Each number is 50 + 12 x the weight over its row's rms, rounded and kept within 0 to 99. Layers, rows and columns count from 0. The size before them is the row's rms in percent of the matrix's.

# layer 4 MLP down (transposed), 256x128, rms 0.164, rows 214-222, columns 0-127
096:47 70 40 68 28 57 53 30 57 60 39 30 47 49 49 62 51 56 43 41 57 56 56 45 56 75 42 39 52 50 32 43 48 40 62 50 72 50 60 41 41 29 56 20 60 47 51 46 60 44 43 31 67 50 53 62 60 33 63 56 46 54 62 68 52 77 36 30 73 45 40 47 52 40 25 49 78 41 42 46 43 25 66 40 41 44 50 73 47 40 45 33 48 67 56 56 48 46 61 47 69 41 63 46 61 52 44 40 44 49 69 60 77 38 51 50 50 62 45 61 40 55 65 50 43 44 71 35
097:68 48 60 62 41 44 54 44 35 69 39 43 55 69 28 65 37 52 62 47 50 46 52 63 44 39 54 46 27 63 53 46 59 38 59 47 53 38 47 27 35 48 41 34 59 67 60 40 50 36 51 38 66 74 40 45 45 80 70 48 54 59 37 71 40 33 69 64 56 24 51 67 53 70 10 58 40 50 54 51 64 36 65 63 49 59 57 50 45 59 74 60 52 42 41 50 47 46 53 55 44 62 33 36 57 64 54 36 50 65 59 54 55 35 44 56 53 50 39 60 44 62 71 49 45 62 55 61
102:46 36 51 51 50 50 50 42 41 73 52 43 47 60 39 53 57 43 49 32 52 33 46 38 26 43 49 38 27 37 58 59 50 59 57 37 35 38 24 73 57 59 35 46 39 50 44 46 58 44 70 54 59 48 23 32 69 55 64 54 47 42 59 72 47 45 42 42 39 53 58 49 50 61 16 40 67 38 32 59 50 61 60 70 55 52 73 63 45 23 54 48 48 51 17 55 50 49 57 40 50 45 36 50 54 58 70 44 56 46 53 56 35 56 38 51 49 60 70 40 55 55 44 20 40 34 49 65
099:53 52 40 44 73 31 41 66 56 48 49 47 40 46 54 64 43 56 57 42 65 49 40 27 42 26 55 37 41 23 56 71 61 65 61 46 23 37 64 45 54 37 39 44 43 50 56 44 77 40 36 67 53 36 56 49 26 55 55 58 58 34 43 61 42 52 75 69 56 41 58 71 32 48 68 49 27 59 52 56 39 59 34 40 39 40 48 39 44 35 54 48 73 49 67 34 53 47 38 42 49 53 18 47 47 51 43 52 59 61 42 56 60 61 52 51 46 26 43 67 52 50 36 44 39 37 46 60
109:48 60 60 40 44 47 42 53 41 69 34 33 54 30 37 49 54 40 32 45 56 32 52 50 39 26 52 54 41 44 47 41 45 60 64 49 47 47 56 42 55 52 46 60 47 34 62 39 32 45 41 47 32 69 67 63 39 52 83 67 46 62 46 63 51 57 54 65 48 51 58 40 49 57 22 44 41 47 55 61 67 53 56 56 35 45 38 70 36 59 32 43 72 64 39 55 45 49 58 40 60 62 52 38 27 56 51 60 37 52 74 84 49 44 50 73 42 57 29 31 46 48 43 28 47 50 68 71
102:63 60 54 60 55 45 47 50 47 64 63 64 39 64 58 44 39 56 50 45 53 55 61 53 30 42 30 41 35 77 39 45 40 65 47 32 65 36 44 41 56 71 70 42 33 48 33 65 39 22 31 40 58 42 57 68 37 76 52 49 29 50 56 49 30 51 38 52 39 51 59 52 49 43 41 35 60 52 65 52 45 49 60 54 33 51 46 63 58 58 80 48 49 50 37 38 48 47 55 54 50 43 51 51 65 52 66 35 75 56 57 52 66 08 41 46 47 45 46 59 33 63 59 38 56 42 38 67
114:57 56 72 67 57 40 79 42 58 49 72 50 69 58 50 70 54 36 69 50 50 19 49 39 57 35 42 57 56 49 49 53 50 55 60 58 37 42 70 59 54 55 70 39 68 48 64 38 30 48 40 52 72 24 66 35 46 37 77 63 55 47 60 33 43 64 58 73 75 55 60 59 48 46 57 67 59 50 55 57 65 58 48 46 59 47 57 42 46 49 57 48 48 61 43 62 51 62 40 46 33 53 44 25 59 54 70 47 60 62 60 30 52 61 75 53 55 51 65 44 38 49 45 56 67 53 59 60
093:57 58 47 62 43 18 40 60 49 75 35 30 53 53 55 37 34 51 39 40 56 47 46 39 50 53 45 47 44 52 34 51 33 49 49 31 49 44 32 57 56 53 42 38 46 52 63 59 46 52 31 41 73 65 51 67 70 51 60 33 75 54 47 67 40 58 50 47 49 52 45 64 56 58 31 27 59 51 55 40 37 65 42 59 41 55 35 66 61 67 39 37 28 27 39 29 56 33 49 53 45 43 32 81 55 47 58 42 61 24 58 39 64 51 49 58 33 38 50 37 49 41 52 50 46 29 30 48
077:54 52 66 54 40 68 54 46 74 24 65 66 51 55 49 48 54 59 42 11 48 53 32 63 52 49 52 64 59 57 56 73 36 45 40 32 52 53 48 48 57 70 58 67 57 53 75 47 44 62 64 47 54 48 56 57 44 57 51 36 50 48 24 40 53 22 63 32 66 52 41 50 71 53 50 50 36 48 60 53 54 48 57 35 52 60 49 23 21 59 60 52 59 39 73 40 48 55 58 83 49 38 36 57 60 55 53 41 51 69 50 44 37 58 53 52 39 49 64 44 50 47 53 36 58 60 59 28
# layer 4 MLP gate, 256x128, rms 0.186, rows 215-223, columns 0-127
087:48 70 33 53 46 62 75 45 60 58 59 45 67 60 27 44 36 37 39 46 50 55 40 51 62 45 38 42 49 26 38 41 60 69 48 55 43 12 61 46 52 43 65 41 59 43 29 59 38 60 49 58 61 37 41 39 54 53 53 53 61 47 43 53 52 53 58 38 23 21 38 41 57 61 40 53 49 49 50 51 33 29 43 41 48 75 65 59 30 57 53 42 45 28 46 58 65 49 68 60 45 53 62 51 36 41 48 49 55 60 48 23 27 33 64 55 43 41 67 48 52 46 31 39 38 49 69 48
096:34 68 63 36 32 36 39 57 65 43 46 35 49 38 64 36 51 52 53 60 62 65 33 39 50 27 35 62 69 33 53 49 42 44 59 61 39 68 43 33 31 60 70 49 45 49 78 53 34 51 46 51 66 66 61 52 48 41 56 31 69 58 37 61 59 55 20 53 49 45 49 44 52 37 66 77 48 43 44 47 34 51 42 46 55 54 49 73 60 50 39 65 35 52 54 66 66 54 51 53 34 40 61 62 59 55 57 78 50 57 65 72 56 34 61 54 32 44 36 50 36 42 55 57 52 62 53 62
102:51 39 28 46 55 46 36 59 40 47 41 59 43 39 34 62 67 61 47 67 49 51 54 69 32 64 45 38 42 64 30 44 39 55 39 34 48 46 52 49 49 48 28 75 43 53 48 60 54 29 43 68 54 29 41 59 48 60 50 40 42 49 48 24 52 70 44 32 61 58 64 57 41 28 43 51 24 49 60 31 61 62 37 44 47 53 38 40 46 61 56 50 54 40 48 49 43 41 43 37 38 56 23 44 64 49 60 58 73 71 38 62 47 57 31 81 37 45 44 64 49 40 55 71 55 36 53 29
103:64 55 54 25 48 48 68 29 39 35 47 59 37 26 54 58 45 51 16 39 38 29 59 50 68 46 63 58 43 48 34 55 42 50 60 62 75 52 51 48 41 32 46 61 52 60 54 38 61 49 73 41 44 30 47 59 50 51 52 46 36 55 41 26 63 49 56 46 59 49 32 37 70 38 64 60 49 54 41 61 56 63 42 60 72 55 77 67 60 68 53 57 34 46 45 46 09 65 60 39 70 56 51 50 50 41 41 49 52 35 49 47 50 59 35 59 38 54 52 38 37 41 60 52 43 39 42 45
098:56 64 40 36 31 64 55 58 35 46 48 69 64 32 69 49 59 61 62 65 46 54 60 53 44 55 63 59 54 54 54 66 55 40 29 76 46 40 38 74 45 51 36 56 44 63 43 62 50 60 34 88 46 50 65 37 58 72 50 38 69 62 33 39 45 53 47 57 56 52 57 59 46 56 56 29 56 42 52 57 62 32 40 45 42 58 39 60 48 40 58 33 32 68 62 54 45 59 50 74 58 37 36 26 46 44 66 70 42 63 34 47 41 54 56 44 34 54 43 54 56 55 38 43 44 74 62 31
096:52 45 27 76 42 56 54 59 54 47 62 49 42 61 48 49 58 57 53 61 69 29 35 48 54 68 32 58 80 48 56 46 39 42 57 68 56 29 55 73 45 44 50 49 53 67 50 50 48 35 51 39 41 56 56 67 49 62 24 48 48 47 65 52 56 67 52 46 57 56 64 60 42 43 54 59 50 47 40 60 53 39 41 41 78 64 39 67 54 52 46 44 42 52 48 46 79 43 27 58 47 32 46 58 40 58 43 56 52 33 37 42 39 39 25 51 62 54 43 40 40 52 47 38 57 01 50 31
094:40 62 58 48 69 36 33 62 45 35 63 48 57 56 43 49 57 59 57 81 52 41 60 63 50 54 49 50 40 50 45 43 82 51 40 33 38 58 54 72 49 60 65 26 39 63 40 41 46 43 46 44 66 77 55 48 79 47 50 62 44 36 45 65 47 56 66 24 51 57 46 72 69 43 54 45 50 53 46 49 50 49 36 44 66 63 49 44 58 58 71 55 45 74 50 58 33 52 33 48 67 76 37 45 42 39 63 17 48 39 59 48 52 39 39 51 55 72 58 49 44 61 46 52 48 54 72 46
089:38 46 66 38 64 68 42 48 34 26 44 40 71 62 67 50 28 55 51 33 59 55 61 44 40 49 24 58 49 56 70 56 71 36 54 44 46 66 71 48 49 56 77 45 54 49 59 33 45 59 51 52 75 41 47 47 31 46 53 34 45 37 39 46 41 72 55 46 54 55 63 45 56 24 40 43 58 68 61 51 69 59 49 44 43 44 45 44 70 45 72 38 49 40 46 57 37 52 39 68 47 51 61 48 53 35 24 53 75 46 57 69 57 41 48 25 58 55 41 44 56 34 44 48 37 50 42 69
105:50 38 41 68 26 42 39 47 44 75 57 63 42 40 51 48 54 40 55 65 66 60 57 49 52 30 41 59 45 42 46 59 52 17 33 56 67 50 47 55 38 26 44 45 41 55 52 73 18 49 54 53 50 63 52 53 31 35 52 53 61 48 42 45 64 49 40 44 43 39 77 38 54 44 27 57 29 22 43 57 33 47 59 52 53 34 51 43 59 53 48 54 61 42 57 34 33 38 65 37 47 30 45 46 59 35 64 50 46 63 35 39 46 63 63 63 25 38 43 56 68 32 39 54 52 59 41 51
# layer 4 MLP up, 256x128, rms 0.195, rows 215-222, columns 0-127
096:60 22 45 58 48 54 33 66 41 62 24 35 49 58 65 67 63 46 63 57 56 56 56 66 44 45 66 48 68 63 47 41 41 44 37 31 48 59 42 57 36 38 37 66 60 50 45 46 61 34 42 40 60 53 54 52 60 50 54 27 38 70 73 55 45 45 53 50 68 89 74 49 49 46 39 50 51 45 66 31 63 72 67 51 55 30 41 44 60 55 38 60 58 53 45 52 40 46 27 55 62 61 49 44 66 50 41 64 33 38 37 67 58 62 36 49 52 42 55 34 60 44 64 64 52 59 29 53
091:45 52 55 44 74 65 36 51 53 73 56 56 49 53 54 52 67 37 33 39 47 59 71 57 69 35 65 55 53 60 47 45 59 60 53 32 53 50 51 51 55 46 55 53 58 61 19 48 59 55 60 41 54 48 39 43 45 47 53 53 35 41 58 07 43 52 47 44 39 42 50 50 51 51 71 38 40 57 48 42 50 61 44 59 49 44 52 40 39 23 52 31 43 51 52 53 45 62 53 30 61 51 38 48 50 44 57 53 54 41 61 62 57 82 16 43 82 28 34 60 36 63 28 40 50 50 31 33
100:60 61 72 66 58 55 39 70 43 48 39 38 37 39 48 62 45 59 54 31 56 53 33 60 51 58 48 44 63 52 70 58 57 52 47 50 49 52 41 23 48 56 57 55 62 45 59 51 59 65 61 52 57 50 37 48 45 55 53 59 49 29 61 27 38 67 54 29 47 51 48 79 85 57 39 57 36 29 51 64 51 45 50 61 55 74 52 49 59 48 47 79 52 53 69 55 57 38 65 29 64 38 78 46 46 59 39 45 57 72 47 76 53 56 68 44 48 47 54 70 53 62 57 57 44 62 67 62
099:40 53 35 74 32 70 59 44 67 34 29 55 44 64 37 37 54 17 78 56 53 65 52 30 42 42 45 52 53 45 53 51 53 50 47 34 46 45 46 35 51 52 55 35 51 64 56 73 54 57 65 56 40 43 45 42 40 51 38 33 52 40 63 38 40 48 51 45 55 46 43 47 83 59 50 54 58 71 47 47 25 25 37 50 47 43 69 52 53 46 67 49 51 45 53 55 52 34 42 53 60 49 49 57 71 71 33 41 39 46 42 72 44 41 40 58 68 46 72 42 55 28 43 60 57 71 41 66
090:61 41 64 65 49 38 55 51 73 43 31 60 30 45 40 67 54 63 54 62 37 39 45 27 62 56 38 46 62 55 46 49 41 36 56 61 85 48 33 42 43 41 47 53 54 08 52 61 51 36 39 51 38 50 58 62 41 22 71 56 55 41 54 52 58 39 49 34 47 49 64 38 83 40 50 43 48 54 53 47 53 44 40 56 54 53 35 46 65 50 61 34 60 53 52 58 46 44 50 46 61 52 57 43 71 66 40 39 40 77 60 34 44 26 41 53 69 52 66 33 55 52 49 49 37 61 52 67
101:52 29 68 38 51 49 55 50 39 36 46 42 46 42 51 43 60 46 62 45 42 59 60 34 45 44 48 50 54 28 58 61 53 73 62 52 32 66 54 26 50 32 54 49 41 67 46 43 50 51 60 55 20 74 55 55 43 66 61 52 63 31 70 62 50 57 63 43 35 60 40 24 33 32 43 54 41 66 48 46 54 57 51 40 46 70 42 28 43 43 28 59 45 42 44 55 13 43 78 39 53 60 59 53 48 54 54 58 54 51 53 56 47 69 58 56 32 61 57 82 62 65 47 53 60 42 38 47
096:49 54 55 47 40 89 37 60 27 38 33 60 43 72 46 59 65 52 59 40 60 66 37 55 45 49 40 63 66 58 58 50 36 62 44 32 50 65 51 58 37 49 61 44 50 72 55 58 50 68 56 54 41 45 42 56 47 55 50 53 60 43 57 38 58 44 60 65 62 59 56 75 66 41 54 48 49 48 26 54 78 48 29 79 62 36 38 55 57 69 51 63 60 72 32 32 37 51 53 39 57 57 45 59 45 46 63 69 60 51 44 43 69 33 53 56 77 58 53 57 49 48 50 39 64 44 41 28
078:61 43 52 44 60 38 44 44 59 33 60 53 45 51 61 78 39 37 50 51 82 47 55 40 52 50 51 50 45 43 50 67 44 37 41 45 41 24 70 41 53 51 60 28 45 52 50 40 57 50 43 45 54 42 49 56 67 67 63 62 41 32 54 76 55 65 54 84 46 58 46 54 33 43 44 51 34 42 78 75 38 68 68 56 39 52 55 60 37 36 50 33 38 67 65 72 53 75 53 41 50 63 62 44 55 54 32 61 50 55 41 41 60 63 46 42 46 36 30 55 52 49 40 29 52 41 57 35